{
  "num_hidden_layers": 18,
  "num_key_value_heads": 3,
  "intermediate_size": 1024,
  "bias": "none",
  "init_std_qkv": 0.0327,
  "init_std_up": 0.0327,
  "lr_mult_qkv": 0.4,
  "lr_head": 0.00673,
  "schedule": "wsd",
  "decay_fraction": 0.703,
  "dataset": "wikipedia_en"
}
Each number is 500 + 50 x the weight over its row's rms, rounded and kept within 0 to 999. Layers, rows and columns count from 0. Numbers have three digits each. The size before them is the row's rms in percent of the matrix's.

# layer 5 MLP down (transposed), 1024x256, rms 0.0728, rows 726-762, columns 0-127
104:498549514435511410451522503503485499540501600520439514476507563435539452499512435467397542453508579513508444539466573528570556463434462444450503497467549405437430476535549495510445581477512516425570606472429516482551441512495602476561539493503551451499477496659505378567531494547633480422469503509513525565546541480459514441529525561456539474440439478534507552586425465388446509453519
100:474402467512434523446433497498484550503483489574533513551490553408587552500451492590492477488528465473495455487631482535453462495476546546549512508481484519518407506493579474428430567581451551517501458500467627500552410458457564573512445506456491542466507458444474499473431542494432454562529486506490477500533552484457492451430504563610474490479422503590577552507519495501484444438479
101:530552496509490369467430534532611482495474475521515555514487502459600466507472430525546518526545489563524519527455496491550519573440502551490589426507557512509584562511480456564395459508608497608529452448539423481453490476633532572529465528475544366526469482514459583415452515535476342485416527477540469447579537493477510453464520490498438611515548480524439484529523529458571527486424
102:539539409482442450514408620425482566493566545558530483512453492483514381533539484486492543481601535588483519537551537523434570589454520494592535491577547472602476463515483485501517538508548447482535453475555510496518553563463519483495482556546498535495391400536541510470453502549480566444408512445475486512494506531422546505582496512601462446473523443507513466524586436551408478540484
102:480468541443434568499507508521603536503506499592459525492536543513420526526467595430613420540520603495501582553456595458484581510453476485509586483505556505543550438441559616451482497489576495530506488491587483505463472461472581584500498429542462533517592502494438548460445657523525469449492488480468593454540426486533476489494426470463481492540489461473500470372509494485510504489505
103:474584478536491487432484600465529493559450515521604493496532619501500456496587539551507419462474546450513451460468535511442565530475561625535451450509395576516491456562574441482486479504599551467449490500413556480553410489439479492454488493457494475496452468440625416522411472522467433539550527495399497516594563529467508561505546461529531454436497515491586571469458412476542418458549
104:510473525488487469504599459549517481457525363534503512404489476465522478583430497509479460549580561429506456477428468500501464551489533542506464428463514522479553548500490480600519527552474547500604573482470483548451470504483455528626498459622481465468474449557453565511507454437547570461495542438486517437438514422500502463457446497506459545634499461548501482523502499505466445446526
105:509434545419478511487433560544494574444563494474510508491545422498468489590459517496590516505518426384377465423487463478486546519520561494397542490441482455550451488587536465405483584490504516510536567467467507456457514510445518463533519479471531557466466395466480486442514486516481496427501537542479470512509464549538524468537430518557565384561486528483451502512503532506527456465555
100:487526504489488479593461486553613502552586453495598579515492473499476611664544496536598449539474492527436456483448524604448364540591588525568510481532481530457597462440518460523476575560398407512446453417531484523503548486555435510571471483556532495473464560526432372474543479476505533509461542527567513497410391596496475524539505562464557483410552487537511452492496514464542516411521
093:536406467448492468326421523448533474519483553478580474494519507504532530603532473528544466490493578442554513555515458601462471417580489464520518604471491556515456512490529437547556457454437582529474524484509558439559447427498497521454519568560415478499529496456440509572555574539470542520583476421537478526472522581477467516496423536535483509425526405529482493475421542470503434510510
098:479514513634556473516483491583450427529443465487457538475513467483479535502475572540503486535461406409511529483497542582419433477436453476494465527483509465475531499514493464490471504542456467565505479505348467492535545604439470530485510507564527636438504507464594549544600473509557451465575394564350439433485472431541505532493440448468424490371410516511575448413533479462435533577490
096:513527572536500468582399502474607464588536394581547550412516580485500507502554463495547521507497441470581441573449518482485394464476508472510501507496499464444468491550496489466509611498470496538561390529499489501472503511538490456495619482609441485531512488518502575461501502460510519508504503489488414577530458513570538422503524600504474488514468514503481492426527519554531560559461
106:525524521546510563617495452519516480509516603453518542472472487482515658455480504535462438422468523459425519483592515551485578433533530459504373413491445480469539507475567539475430494449332418471443531507544570517431391522540492492497468419552501477492517437487475546491412419579597485455495440458485522582467487450489512572520454564549512474540476469528503542468509509480526471497547
100:431478552521539518465468479589550533400515477473457418438549543462531517534453479494583462541464428485568504438465508415453469569405513572451455522379595454419513509461582521429478503408419535495508526534527449405487375471555560538525500464461552503498449523500446561518471496466518582477427448566519444439541458510490512529459514515447487597527412515536571522493510492526462520562492
098:572527549464483478599415515487504534429453545563463502530488465414477568493452458605439519455490534476488492595451476502520444431454547559520399478521511542517494558511494522460526521512572488502528428428452547408581503490390501498560548513548555504484485414463477453540558438496490503469493483498586562594475429491552464542522515553487481532449576454490474474500537537519524537550522
108:525515502523536489536496576498564501493528529568575441508484490510426433554443513524528454492521444375512454453592465542397561501536459590518478531528450439561397528486520479532454504627477526415538483501473519547508359485462472507475513593514458537412505533452508522531548463505525449503626434455551451424536428505489424559508533530596562382431531510451456543526430410562617547466561
092:458519509421496435502482532488451499458570516381485469463454480515432510579501568498503484532484455495515477504452591576517497449589517594470480442534433535400502520438531611558521470505540448496558481575448547525407542568481527349574532505481539566522561468494509475579423390443412498463424491448497428470481474460417492480504550513512481495395486585460415588417519455402498483466441
105:442503480495495531539463452450525528532521524466491422488574431422400462511534483532489475562483541533493464538481490496617461438521385423513526507412441397466445445463535522470515538429488453570522477561429573542542449564472434454514376504449518508539547486558475512504507433466596364523571427464504510509577496473574492464481487497541512544520605561477412500441565379512497525469537
101:481555368519447604431455560508464486496418545491480537520454457473541445560510480525481554458532492538546549437441471524517570469451552572354505479486514481537547493443467495501547475529438446550566544554404457471519451535480476427463529423568544500487462456503536505447535542504557521489622496432582538425522527523481463426512465526443530420424619472467453599433429476612509480388485
107:430496533502547513553493477539525504585476507485495483487526443427568549566552535456479533536545567484464455514488552478487534548438553553524486464449502495428503493514472519488483560519580431468578471528496522526473439494511464518503570602462571573561504522554531512508543502460502649503482406416447491596476405494428474457500478539539499442495483435525460600504493466514440513472555
104:484497507522581502449490541563491581512475483482629516437598541530412479435474502550543508477528523460537497587502541506513487513436433543596650492452547494535439498362453513506444506503481474469553516510448528443516447514505583541500465536498533401567471531512425498593570424517478497459535478531447461511444548398522460546465555485472542517487423504607545526490497579544512477462503
104:530524478524490338554478479488493561486575522465602534498584461501451580494546527479485459538535408550490416489508522504520512514554497419613397433547489537487498555546414373431493555476479487463483604490459585438476432561447592482578369541557471404603494489550512439505461517561493483419472499448461527555519537580475476431492436520514451462401521500505546517448440478518505497506481
100:477553362510426433558572472585494515462519529478416536506515623491494559505500517547470516583476528545572479495549491513508493510534514556626530455518464442499357596511446392533475586470491493441540531508484443440532514466552491618467493478435495463429522525481482464524502572423486582497476543494532507511488417539478443538484427455523527531448446458513481379484447472508435497478534
101:472476550499582399523514419516590433452490503520535443613394601484446517435572471446485495368547574542461469519457511496508548521620477559491531462506484513576460523485456478599501473533537485523531471463480479401468635638474423487539545509535610572483472476576560419497416519430530488498545543549544497407530502585508510507413500469562456513550485556436450522534498457507489523479433
099:480610486470441563477437557498570486510517581505445513479484494391444474424515539532477534507450513466496580449524528444471499500478596473521539547603550437530403574561588521551447457414437478527503441354516455534532465579515469558489529444563535398507458535449444508456535435457531609425484474519566460590502406483496550539470509550534368537464496460461505505482487446450465509447473
100:555501527518560550500535502498515470480480562539462555541548532462542562531511466572490559480488460609483510434484387554466474479551513484452525526547575468466529462459421562481473482533455486541492633484529512502547459443507487582436563554544459493536487576517514529509420453508575542431554591441559543535433411425513490490492554486500520425562534528543403480509579567467386471543489
099:566439545420548482462550595437468427487451508499566454484557433507502423502458502461496444468452452529517526404489482484591448418448440489670502556475564484475362536554492528459496381369602458527478477497445530399477536540390575480464545400480404578527476475557546516476460377525487555589484577573541543442581473500423448536535507527534476560456549485557435519537505482522546511524559
091:508555500479459533568491487509491568511491491457492449450444419459529534447533500507465480416466546544492476472524555545358516472441473402486514466505480518511550503498531506467513485507453458530432530460516503438463493402558522452427407572447473533474458513434476515527566531493535499504522508537510468573568486479524507483519568484579503425457434491481493515523382471415476518456550
093:549489518459560460512513439395581487471484489505472610500485520497542414456430519532549464477523486435429516484615614499489431442491480480482499503528479456555548517512521590494562547487493509505421399461487596514472446496487484489456422625503443464406504518510549481570463392462468503518571438531495530501485552479581527520546487425493470573576536489537520523500511552543505485448498
096:440528531467458595476456546581483528467474487549505490391489575435523478550526535501480500561495488572504459477558455507521534501538410505470590553545448526585507582492475574531495502544506530522566529541609625518419550529594557441445535487500555494461480578524567425439499587471469497506535495464495502513428429511503475531404471504496443523585533443470443526552482460390519539520546
101:551562554500506473479504422474507441487561601476512462537462538550571610520442442509522409491493547483446533571428471464477467470388467442593458474459534507505406452426495457476455460418499569459442574488541451578450542505461594492460534478452504450493500554506503454628552506536555550520625538519484415439509593365460446540581489435466514497419426536512549556562499502544586504492521
101:483507485441517544413497538485456440423528479531434503545522462448427503539561479530556499507444502493497527482415390476554479531473559482514500507463492445582539564525526490466526496539467516530438499455465444502436428417603533497548491430550467418454478452554505500576477460550453508436543451537480431422469589465507442539572537433469589588383482498494486515584337470476482453525519
105:356544455492494648501499497611491552505478471468391486460463491444522467498517503484545515509494578556485478446498496433491569449556480474339573572556512490467383627529506497479474511483425481558467488460531528481437453455432422543523474609504486515447452484460515444493477559530413423421490536436494526514529467473451489377578623472418497552454468522474506411538533452472529439438397
098:405489482373476481547517565563482546507415618559432580435553460504542495482634548527434490484416481517411580498604423569529521483516450504502556545478516482491521487438489465481502522606405495454537444488505454503561463594459502445540406546590578597441506581529473468476496513549568489540456508455483482538499445508504537566434458534489506458503565604524445399591414523468497479507583
104:603526546497578531439559390481551517439490496441537457445580498561456457510518507563585462488521545595637483564509488494593539494429484505540601488486562529533418528566515496537493498470540511583538419520535571497491476479493431461537575544402572461626522536468454521598447564448522478530489579507488475476567440573541433450533512536431557536533446519502565591497472435532542549504564
102:478526588543478438407412553418524565563548513531518471494498483570425496406497526488447384483453604523515533462490519604487531528505526592495471520416519471477565463484545446508521487489417485497433529469447483550524505525491527508477527503460496564422448652435456544468506462416528495444547518467484530569550500581470442565430467459443521549511479516514562423458485537508383457520551
099:507432470542465472550572537533513580471417486485468544491484441516583437494522555569501501440494516463584597521505513479504461502567499462597479475549521537479497507444467429565444515491453549448524563438509497582499550417477486496500445475461358519534529571596581446568489548510467571551453484456467565500465507425456523454614437598432460509423513389539467496445553423500494479456519
# layer 5 MLP gate, 1024x256, rms 0.105, rows 727-762, columns 0-127
094:445493489548583485425455485436495460453451448541393420541528509561501490449499435460488478523451514534492525533446497475490475494406410552471540525450510434526537556511485469422513462499528435427525486514608435447453464484488491489454555383569541433446486526477452461546512460561479394518460514581510529505471507492566430498528552460507572545557496478392552444520508473517478546532495
103:475509499538545546517549562553463459437596500409509521444547534549472515378447443565563467538558567405594581551489455524503513464608489458484455588458382521467561481509518545522558454426506481526555467604458505499511535524432448563544528514493492534490400414439462522473497513504453444530576602543435436600529452384503522419562461521427564529398533497486568563522483581502404454562599
102:446461526543414490500548490541525530553499483386574457514427527507470549492526547465453417492492468451505389572539465517407579454476482508440529541513531496524451502596534524517569592482547500487477535490463493591544431536494518481531499532487496419552457442433511560474457493475437596501505501488422476505601492494467616472557448547456493520544442569455509473471536506466524570432515
098:499488483434467587512541543468504524519504498488440528564487534511640465408494471589491460655493587548565473537428482449538548450519552496413462493513498494521495499489409538558534502502532483380538454439506550524520520484487544420527574434523511488529561452507461536460535515574486407521501534475524446532510544561560497476537563475498452474519482516541558591462526489479395441454497
100:471509470370437496409438584445523512470435457485517371539541540421445464518350475558509565540580530581519596477462508519511516532605420584534541462517530582557545484479489539454535433494510537443478474553430519414460470457483472539513492504447494515456499445571458525459486512493461419505527460539454511382428496507460510526533506409453526368514500496590521457520459533466495488476537
103:505547532501484586473480500660384496602507542523539526515579473530442523473482582465486539457418506599528483486433371522482569491382541497493549541511568502510455336476549482524532531548456452555529493433528466521476478520481391529487525552485515493497520322485490500506542455542557517423532468467443449521485535474501504455473438560520454521460614474549556523476427505550518532574462
110:503539518540508380531535522567385543476473503493485408453450507574474494565470540479429517521514528500495443546480504503569455507502344503420544487495467490526554542565563509423453449399559528446557596511530495436412569550633523489601523625482510492413533428468553506551570465399541509469588470541511479529509470515550519491538489477501510435475426455500550479580512468624509519459468
109:501552466553483543580440484678491495559452458480522547539607563533475519478474521480519578455436514442550494496488445578580391438420508581399433501521456426554495502502432495533454422607492466540449541471515528525437495532519511458537465500466501430452546482409579534493515498523488476570469544455636474492483490494488421542487458525465589518465524535523525457531514495537556533620576
090:462417542486461456550547481480562473578478476488602528543560470461514487450507527519546441504476547478444527498456505450506603536489510356450492555506479490490537506497524584409445511519394521564514533517542455566474491517460478526512455479647544508508425482433616465460484538518516574523474498436459478492551501430549508394438450627452487506617370542487474524465471517533516466533507
101:516533488487426542507499527506489398444559547415493505541479562519638479445503543470468514546465536580508502461572463535482425627461543531576515508493435511514388454459509449480496561526575424457502401556394423439530445526564517564558525508440536462429530565542442524537455450453510597614487501552475502533519457507431538456508541458545545536606512574459516526574547444581543387498545
096:472371515475472505569531467511497478413572555531463514589500513496538455478558481486520510536512478480439520441446508444552540587580572506495504524369563451580467536468505530469479441423501530541520455462554507546523436466525527613427561429517473439472470538435490478414517507557539579582543475503596492484487535466572550496532452446452382592504489615465560520449539520529567397551497
103:441485485481539462516452537444481391518515492435383534435430496476570499500628487538590467564528506530466505565512506490506491464488423573310513441550618540454471561574536425489523521519588492577455538539547428504538472562442455549451512542456529484549553490544575574472545461392524487595432504438548489455439467495469581474526507553392425583513504498591474501583556464583447490481533
102:545461424455500509497466495505538528490548546485491503526463511640547479491513477549502476506486541536506495328457485463530445553485564495479559493542559627446453612495580514533489449472465452534457617487440463395462552509408517505587481532507472507480549466475506442538487433479505469538566499489582447535495588440462488465581517479449453455570444488540487460441513592501551514454510
095:370529511511470502497495444403539510508564573438469490578581483459449488476440466553461483512464552460464510539559475587486431392383486562469576442369482525535525502475495449456487480462560516508509481532514521460528449531528521515556494519488487502533507523481440439469544485458470550507514559420500504484483480557542575489459531439528454478564468520533458482375499479439550489484536
100:393417533588510503443508506501509540483429476520554532521500548473500554446557479505532532533477428543509628517447536471435553404519409525474538492524492445453456484518455581378502508421440450489474463538538435486507465502561456466551518529480452450477460494498479485559485578476488481443504507549558501449553503520551418576485492501423509576488559547463532464564481561546412515589532
093:581470458496502588566432517583504502552491540591524447571503701510510507566389452509403562498416494536609495502461456505423498543459441502596467564513476433562514498504511519515644516530511560557538599457502533504506564585473482485509441543443521511458523533506498641576540542513510434489542464513482486504508518455494549485564530525540500371480542445504448459411432491512456468489487
100:531493527565469474468494476444529519424587540498448486541523401496603469568449628632492485482449533547529483548487476371457558545415573501471472426492519554528614518496471466415461553463542467533465532539553441505539536566477565549569410443515529502573389490520494464522516542464592488530569580546510435510524482502526508536488499636434496406444539506532404479489481563521490501547523
099:515442518499506577548488610447434500421534508508496472558525460482486517497450466463442483461527501535468562566547506404560447510549485473586550459510502497461475476416590587540482394382406599492471496463447435558515525411456486561590486488530541497481543523598494482470499523438398420476491529419433522547495414493556466507599417504448419510505446574469491523508457590515518489630531
102:399567578490553509611459484581483484565548495450509584494491414500508506475449551494522550514421382579457497539465497422483515579441429468543549511564528492524460461497551471499508512441449452481560431459425508550576510483543501474464409368557460456482510533503438529435389474503523450465520493565508490536543526627583489448388459564526515595535553483458544526601481485510503529521514
100:590436561523579481520416533449481465529490465509550502502539488411513478491487575429491503546394565539582499448484471471522346500446469463511508592516439438444499467508426486518502489419559514463538468462500542541517433500452427469411514499481491495445503537567439481495452449471442525503469475504630531451481428433455523442581534595405408580540534485500578536470535567485522537486460
103:509421517552434449518531517490506400542517421503544466501511503482586546418487493532444494484482533510562480515419434541502499487520508506496468468532526584590443526466530524501492468430392525510488443515530435523544500524507441451537436508546516505515435419466523412485479444557546481458526530512434555461522527585499473421466467555409504536484542526516530616549465457441523512476514
108:373413549459554468543441370450437508410403517559432602526621505616479467545564495490468471526557514453449516513499498484436512496441489548443511504544480562438484461533538484494558438443554536514578495556467493589577554601472488471582494489503514540498561497513463528445619459510510510538485516459516515478592443490504485498483416488436512453520487470424404581527427615479489476421551
098:526515468494505500490516564476491593517502448419409568544500468483515538419515456553590492568527490501540544438475527436421487573495528432578455509498561548509481448590590516474487450505531479470476413496505471529477512383484566414503499527430525572565528563482455400485511487538449513486623491466488463512551521506519462548461411633431555438597535452625543494579471506433519520525512
095:509544492479526435465532477441519506546446446532463538576465483471384486544573565544468525535461515432490529560469510461519560580524538512431515485534423572512498521449538588456627541446475472445427455472492428532471432561508594485524501467470524573547516509450534499526532538504522600383477480523496560390404529528491485517484453426481603471603479524541495563431454528562559502384496
103:544538588553547387521480475549569492494541510451520560541535511580494529496437531496513532513561442530481463493581423574430441550517503418507508503502540455453668478485399512460476513558472468492531533472536474485482424492479482574477455434543551408513494537505552456523469491479502506557528547514618539514474429423569573490402456522502602485481517585612508486571511452501463533548418
102:486473514574487441528559514503513455458464547598508496496486562568436503549452495615512476534445447624581421415551443539524503500455555527609451503488526549503510587572579443560462466475538560486453546462512461448558442427433608581506539520572436444517509534416492422538460567465420472593589533458523473535572552543576422563444560546569512532464528503503510413534568470491453506502486
092:566532521498431313524481473577500491528551449497516490435485493379517539446457529493475587519470387561531598486464414598451461423521549500486573436543502470508462482465535481450482473490525473572470537445470535538553474485501491575530570523424470484534555479515401433525609544382537547532492516554516487531454473511465522487476510448491500450453545567511489438616549474546494520428397
097:482398432506475408407510560457492577528565557492506557462508466495458446463516480452487575499548501543441375564527527506538592516453518452486472509491532511437557429497560524420507469487445615493517505556550536567492389526447579439460533455540484489468504499430495426457503447462457555542534560510548516527440582536546514503383500497517459489547475523488498541475549475479538439441428
098:560547464529473502477505552537582530499397385519512469489543517453530418421451486507467480483439524428443504430593477451553480563466468547462471606469438421480595593501487460513470484475555530470491440530451329498461480504495526528552423425549515409525534442425456481541461504418418557506590604517464544487565451519507547489559573579523483489496521575503503499409545504421418449443472
102:433499550511478537479444546505554486528506483484448462438464543573555454556502460494517520499489497565605482578480441491497456573489398463451469537373475538464538565480454442497509531517558465505523393453493604593525382588535490515587564503453539531365481537524473511523486414460604462566561453537583525451638532515579523517564480526504394462449432469529487417514459560480580530444546
106:458497573388519510434521503432500451477543559554514573485489435431538530443433453567564534483575495521478485412434411515516489491548497437527577548501543513573515507457458416595446486430490562478517493584559540468542497635454556480477476452565433545454485494410511558491503441506414452470486566536602545456557426472454438475544503458500570385504497538466495583512500430537466506542563
102:595547529409534566493426550571497373529518525444474527500529465511493443424506452481513541479419511459493482490472341420479577551506498505470517563523519555549556406466617534477505585563558527523498530531517410459497563470527455550498464516510486597530460595468411456558514545479466507475372525561611410441471486526523534585495536397450533371497447520435515426514535509491480522383549
106:501568556384424496530588543498544424594561408493477420450575495528451472511454466460513594569537547468527515502439505473493522488382495484395396576434462479442478534583520508495413505507618466524546518530551529491526500512514513512506449523447483495605490550594512548519447498548480419499525519496447593476582539539516531532456480601515472563514666571548500520499531525615516492580539
097:474537463544522494378513450511516504429456534364519440505519509580463552504500458575470519495504474512576545544445433479555495480416442453494574532531467544532481472420513532406460422461545455501435512597474482409526508481514515423458507483392485526456567522530469514484448569515505599497526489543459591517496397582446526452499551470534513540487438466519489570486506493428556417490514
099:385438532505509504526421497508511419504517459533531447477619555447493464514491449565449498421411629532529416477490503500499453469520508571555457534472513557554462473522524493442495541518509454484392523568452479524515583489478541469465475388502473490412518581447468597454521470531486471481492448525521439558466483583502498523565442457585517483518502503478496461444498601436466483377525
096:435586346424523537540474448488473511518470496532578438518534511519404520536524481519539525451434479491527524443438514445578424524529477436437545596481474437474543420491553560446567529479436459474556535524474559537504466485480466516514484516521479520533558523508498518558509498463516439481492577462522445518497559587455515535514360553546557427645483603549457530481520485498495386526414
# layer 5 MLP up, 1024x256, rms 0.101, rows 727-762, columns 0-127
098:447433534543491523462471460526537492523478607535438481543505483514499532525402447411453539466519432535459502456503501510501444589510629552494520605585590469534545471505517527521612563599443534406519522503514656551532411482387437517505487525503489542491520410539464419494440550515461503517610638489532518496507411527529507557498467552512545551502426454537467516640482423468447472491567
105:438452481599548438471470533420547459582531595431436556537430434430502449547504509552474559493538508545511531371537445489438547581485419500521529550596561484480434529529435546482550516562587499576481525511503467526507572508479526475530471359524541443474461483444529492433554479487530537418493494351550567440525461507483512568647419417410519536484504521541558556525440484501456443476430
105:576554475524461441582499543535506427536507494504583563539497495509444485524550423494419549418477475567572450510515431504492554590533449524546447585485485502518535467578504538513575478476549572472574524519480528450678610490515514476442498434464514464513490374447478544447504555539549532517511533533452462581519575452492543517464497392464494475556444570554554493501472508467452451489585
103:454507529436493384514494521536474449488520530519427493471541534508410563447457497546549484584380498523456595444498552504490483552475573546484437487444509559505560470441445468513479550476482439446595597494531518528547486468411401595466533506491497483480488554591517465486591525452485542491523474504510513444410447504404524487471546506445495518423437530478486525476592549421509623451449
106:525475453486502420533535527383450479485601490521417486387459524462491478453531627534468484552416496558520524597477528486563410540567498495501494524408519485378547576501507458440520482576489480527512441481496642515506414578474481504532566537510540549499547588467558476479504542422457515506520454473365592466622485465364580384530490568503446567485495494398468501510489418578479461536455
099:460473521524550456430524414587475517474611558435567497515499492414446588425520426472447491554474615467527503505562477543521523445499566436527428513574568535503582586457554489488487562519391442473468551478439518525629533519524369462542537524573466479471496446530444539500422545568475535459503486470508517556406614496469490508480541500570534525513636403526470458551478502467575422551443
106:509454567486486539489430537491557566482389517511457473428581499509507451511511479541541532463402410537383460462477522445507500483498481362485515459461468416438476516481523527541454509392504502431419451526593405477504399506518474489476535462512549477530447492558451578509541522442382507537414559508475542480472525385456564473538555534528523619498437531553485491555563493521511567449563
104:519505499388482505443439522544567530499433518459535578451506548486448536495526507500524478534516506431474472575619453435540502511513460439505429490644484461508463497409457489503436491491476484422458435456503402482485582472551531384430577433457496444554567394530374464506481509575588494488498470509510481538557497566502543544448473498511510465512444510409492522486456435553491546621502
090:428516568489431516380495508498474484494418505485525554414417504612552520376549492484595608505524471519454484496530459545533467474498465421441488519492445501552487395451480448504453447596398477518423481526601463471522553501557506506542500514563484483539564518469503603457501482501528523547377486454568458458425485479347561558537388525596536470506501525551432471506432521499476534486524
098:556450467478531515488478614467451447442379434444484514428434471581481472394476525541469456589510500549466451527526517543527490552483492530572601464495531548467460522434478446351534427414537610477533431575501414517501505496502477419479393614519543465504554544563477464522471395505550536524547481514493551423499547532432420504564563443514511528526586522428480538551546406448534482541497
097:512430544506422491474447462502468526522424503523502483481526544475575501565549428581538472518557545578471498469481550514559545577486483445607558563574567482450506456506498469528580403488515523533521448557462483399543448434466497440568523586513598536503479488566493495606536464505518471516457526501501551512561410500401536520556562529560528450516613450460557558442493407627429522495458
102:578486491445597462476502456584455430466470515531479582518469448616521608520550565580485496562506501526496497499511486461470438457532601529569392442498546470501499596522428470464445553461415487542494496541502494509500426490499516478547473416495465395506503503418486498594528451484531489402389529550453572454507476526493509539399499557577507474578449545567448581485605494444495536408453
100:479451488497557433507545541506453549397444503483514408487537476518455505494568512477499511586472498477616441573519473509472420492376471397474510482510486421533569436475530508486446512497453535451459561529462454535527479346550544381455534539436486573525439589497530526579513517467465618523462424508496454496541495525496553459406493556553547526439515508523581501538445486531536440565512
104:544505462467476518533563544509539426443445566511490428417554490551447540536484524476536491521470622468496518545528497512561555518482509473585466589486572524542459450494456469536500491545483540444616446533561408526501560453350468551514471507538557502453489495464381551560505489599459492454490456418484560589535501530510530515578537601505527550446512524453535436483616533630525527503457
102:430541623501494520439458627521559483483495478599494504497485526558519481560438491469479483447529481478416518551547498516468466541551459486444486594528454455541497523529549564478451460544458533575400470479533547490549399492547486448577478481465458482483562410377570490503501492580405481374504535609479531435516614388491362566491503581598481495530472545435549469541528525491496549408450
094:504541433401449552499458450482548575504546576573427527539485506484515457558561486425469517539465580514525518492394504523420498536461430496486543509509407518504541481483523536500557521543487522450568546546477602464492487581499516553457617483509477473393515524440465638587464544470433543435380512548515462538402480529535587498601543558594502442494555450442455461462532479567495479521437
098:465496463550468483483477525503574510466514601536465499547530454429549501555537571527464479439419453495429512565497554457429528484535417469544552452483458468571518533470483545468582615480412477502510528483409484574554462523514516443447581602500524530529537494572482475505504483530497452519496505419578504628556536587653492556527545532445572541485490583540460554358450519655520492498472
099:540570482457450501502435615467544424475399420489441485525493434461406483457575467569545559407484481452490576505502509478561435411479498485495454520464471592506494549471572522664506534524525503493466593503499434472470495585488529396400541607576543491438449549516475571520543472472517558597517494438459431410470422506511549495492504547531529495542469499557430462544425503503403587483474
102:559544543449440533484431441469591443517473434528512530486445525551615477493605555494464545448433442514495529521515468458571495478514481463452534560455506503455508498541478529425487527508512546517519385412523489435487590406523494542434437518541473525497536434545441571556480542606562505578523385423503525456529470499526526490385438535439509472444503571533494514501508462475421497438517
107:513495505550516428461601544529460462457490484401412416462501450415526504517502588450535432459478432536455469495574381483500566518595456557502578523539437487480521531435523492486460438543494532484504529481519449426475501508546526480433471449539490481449428392539499478473520444518554541575457568515466462502512489489461540553513470477456482548483540441488520491458496469373476413472369
105:480385462418508606528500497503525448499564500494513524494472453458506535461563513533623491478467561526413540491467569551460443577538514524515482533609478490485588546514394428471495538491524465505548577532433466482455493499494530509493438584565411570446540489626554404440521472519490472574493515502494561482470502476483505487442538627538420509416530531479501562405508523456419479390538
103:520557399533498494580546546614530518571509576521540489398455509443442530483550498490470622421602428530601466519536462469560515516537481496526531478482485463516493550401518542482583605534438473461517565548448501523566477451480512531366460479496523476428512470458431591562532519391531506429479449565543454416468562500485481510547529447513515516463480498443480502480534590621459493458521
100:544466433581504487473505491531517412492542464411516483423483543421529524425531498460533574586463581681534489504528477533497480552532517501473467435590429480431445515540596550485408495437535544553479497563514371448489541601467413545513435517477541532563558576525460428506557498440467468511491476448438490411472447555508433484450430629473481541441570528518410527520471453459519573507451
094:515523533479604541467427501504476452508501522501436551395461370464589574427475532432436460505454468604452527478486544506483494557560431467524472572536527504557549553505449492501435504643471443525527406543511392450439559535575573545484429442499443556544400524433512441460420421522429488517544443431474537596458468517530530485532549544469527522509596478516474414518473533456544463455471
101:505450573560533514405500460462522485470470498535426423559542572481460594485378535486419450459478443481480461486521455605529478460515472581508511449532547490544579408459414467389380534546562511472463479509464582526542448556533427495551634555468489534589428572527588470433487497495461463548503471506433586530489473495473446431445593514530496534571588522421493533484469511529473521509521
098:487513504462436600496537406478510413431552479552519489465441468507467535560508588465477445541539472356442559538443506447522503451698478561513542519524474463487454457463430494562393538456477455536461501529474418504552548570533444489505548461429500415516497479421434542503532526496590572450552522515500563492414511484511531478560493485379477500574492486444465437396479536519462490500542
095:461482408527482538575527565488443627591375487455500513543535496467532507484494568451496516573543522531510485493446470463480564514436518576390512440521465504523479490547477480424475464553497506463459524451539545464502485576533436525423527510529524549497551437494503548546462439565442513533401426531454517482541526527548528552469510492407512585550523445564551406482600477535489559576450
100:462495467513375434446454546523493498563536471521464561437479524547465529527629553496539476475468558557587495553479532446566475564493548507430449412517510546430574510537467444460516412519454565468579502490561535535494410476561505501457558396578550470485504546519484471532507495409423497538459593485490467522532414579447548567526455530559499491550375612566564557504576477400505570554507
101:483527500413497539484498563496396517511597533512493498554658576516518527453589508423553528527551478503489480491516542514539589453524458504507520488519412565554449531516473566533587412477554528547624500457448537472494539450440615508415526507519546542479516503582523455481518595504556520445495481532616434483424411507491430606463409435547508495547418436548509501549475504516498543535479
102:505398492496440508528574540550537454564507353510518509449492501456595462547538499477441537485519493580486531431472458580473391467587409475418513499474533534521447542476575494454513486407514440548436493469524528467499479495442504482549501505512498520459567558504593528563500489557490422483508612457550553558554435542490490565512486519450514550566474448502455399550542439472504519509448
100:501487462449447508540469541512570444449433508481545474506521413494511466625532498568535477435493562505453498496529522655559542456567525404495472488477506531478493412592588440415482461544482550497452468455415533457538478545511514522576487456421498566478472515581558415479476549530456539604340552570512474597515525458418519490531528465578527541499545545546502454515489505521551463464599
100:486476494473421421549447405595423501441497541583397521425470467536541491526481565443482469533508494520495496494472480504482613518504530489543536556455535573464505522546444496518572455611542516513448533568418523495475487497540552493452512419512514600449486516491558500456476528580502523450451520574454448472603453547590438395551523478377511498523433554551549471511505484536479477455574
101:439500524422467515566520586492555454468542526522451453494501458498510533518524500502476423465497545479508579491442439499590569527469465541454450504561453551497588568480528433563454517520497470465544515534542548515543522564547546475498504428547483500615509487506474518445548529541436534527514465474542565419570508498588506536538556625470451483562484545502421525437569543562582489502542
098:456559500487431465532600458469482488425532486544607511444550458427463527484412501498546524459494526393532478552469520491507484540494496593442412506530524587493587522549517442467516461477498429478529536425556467492490446473461535474478455500494411557590422551522439498546547509536572568530538528478514582492523487557545491501394424649484563487565477548509423593485447614493486508578601
092:536520543432455477567545561457556453477513443514430523403514541499492548407481509402481379490669570500507460486466437512569573531504509413516481525467462542451454578476572535543438526470488538484468463497518387600503464557487564500570440634419535490559536518486572523476535474517492479444458496524545533541523496433506470482563491458463524493562433426552450508545492541518510513587474
096:429512513519473582460565485480464476428448469572478442633557488469522457526397469502519490443546516531427542519442481592539563509514477503521525591487589468424537495410471417432497544502506451522492552483509603541545469539529419527517435446546523518455526550522551549457526525506526488481329533474433484410448439450480568489534464559496491468526423480588573630578566553489511431475530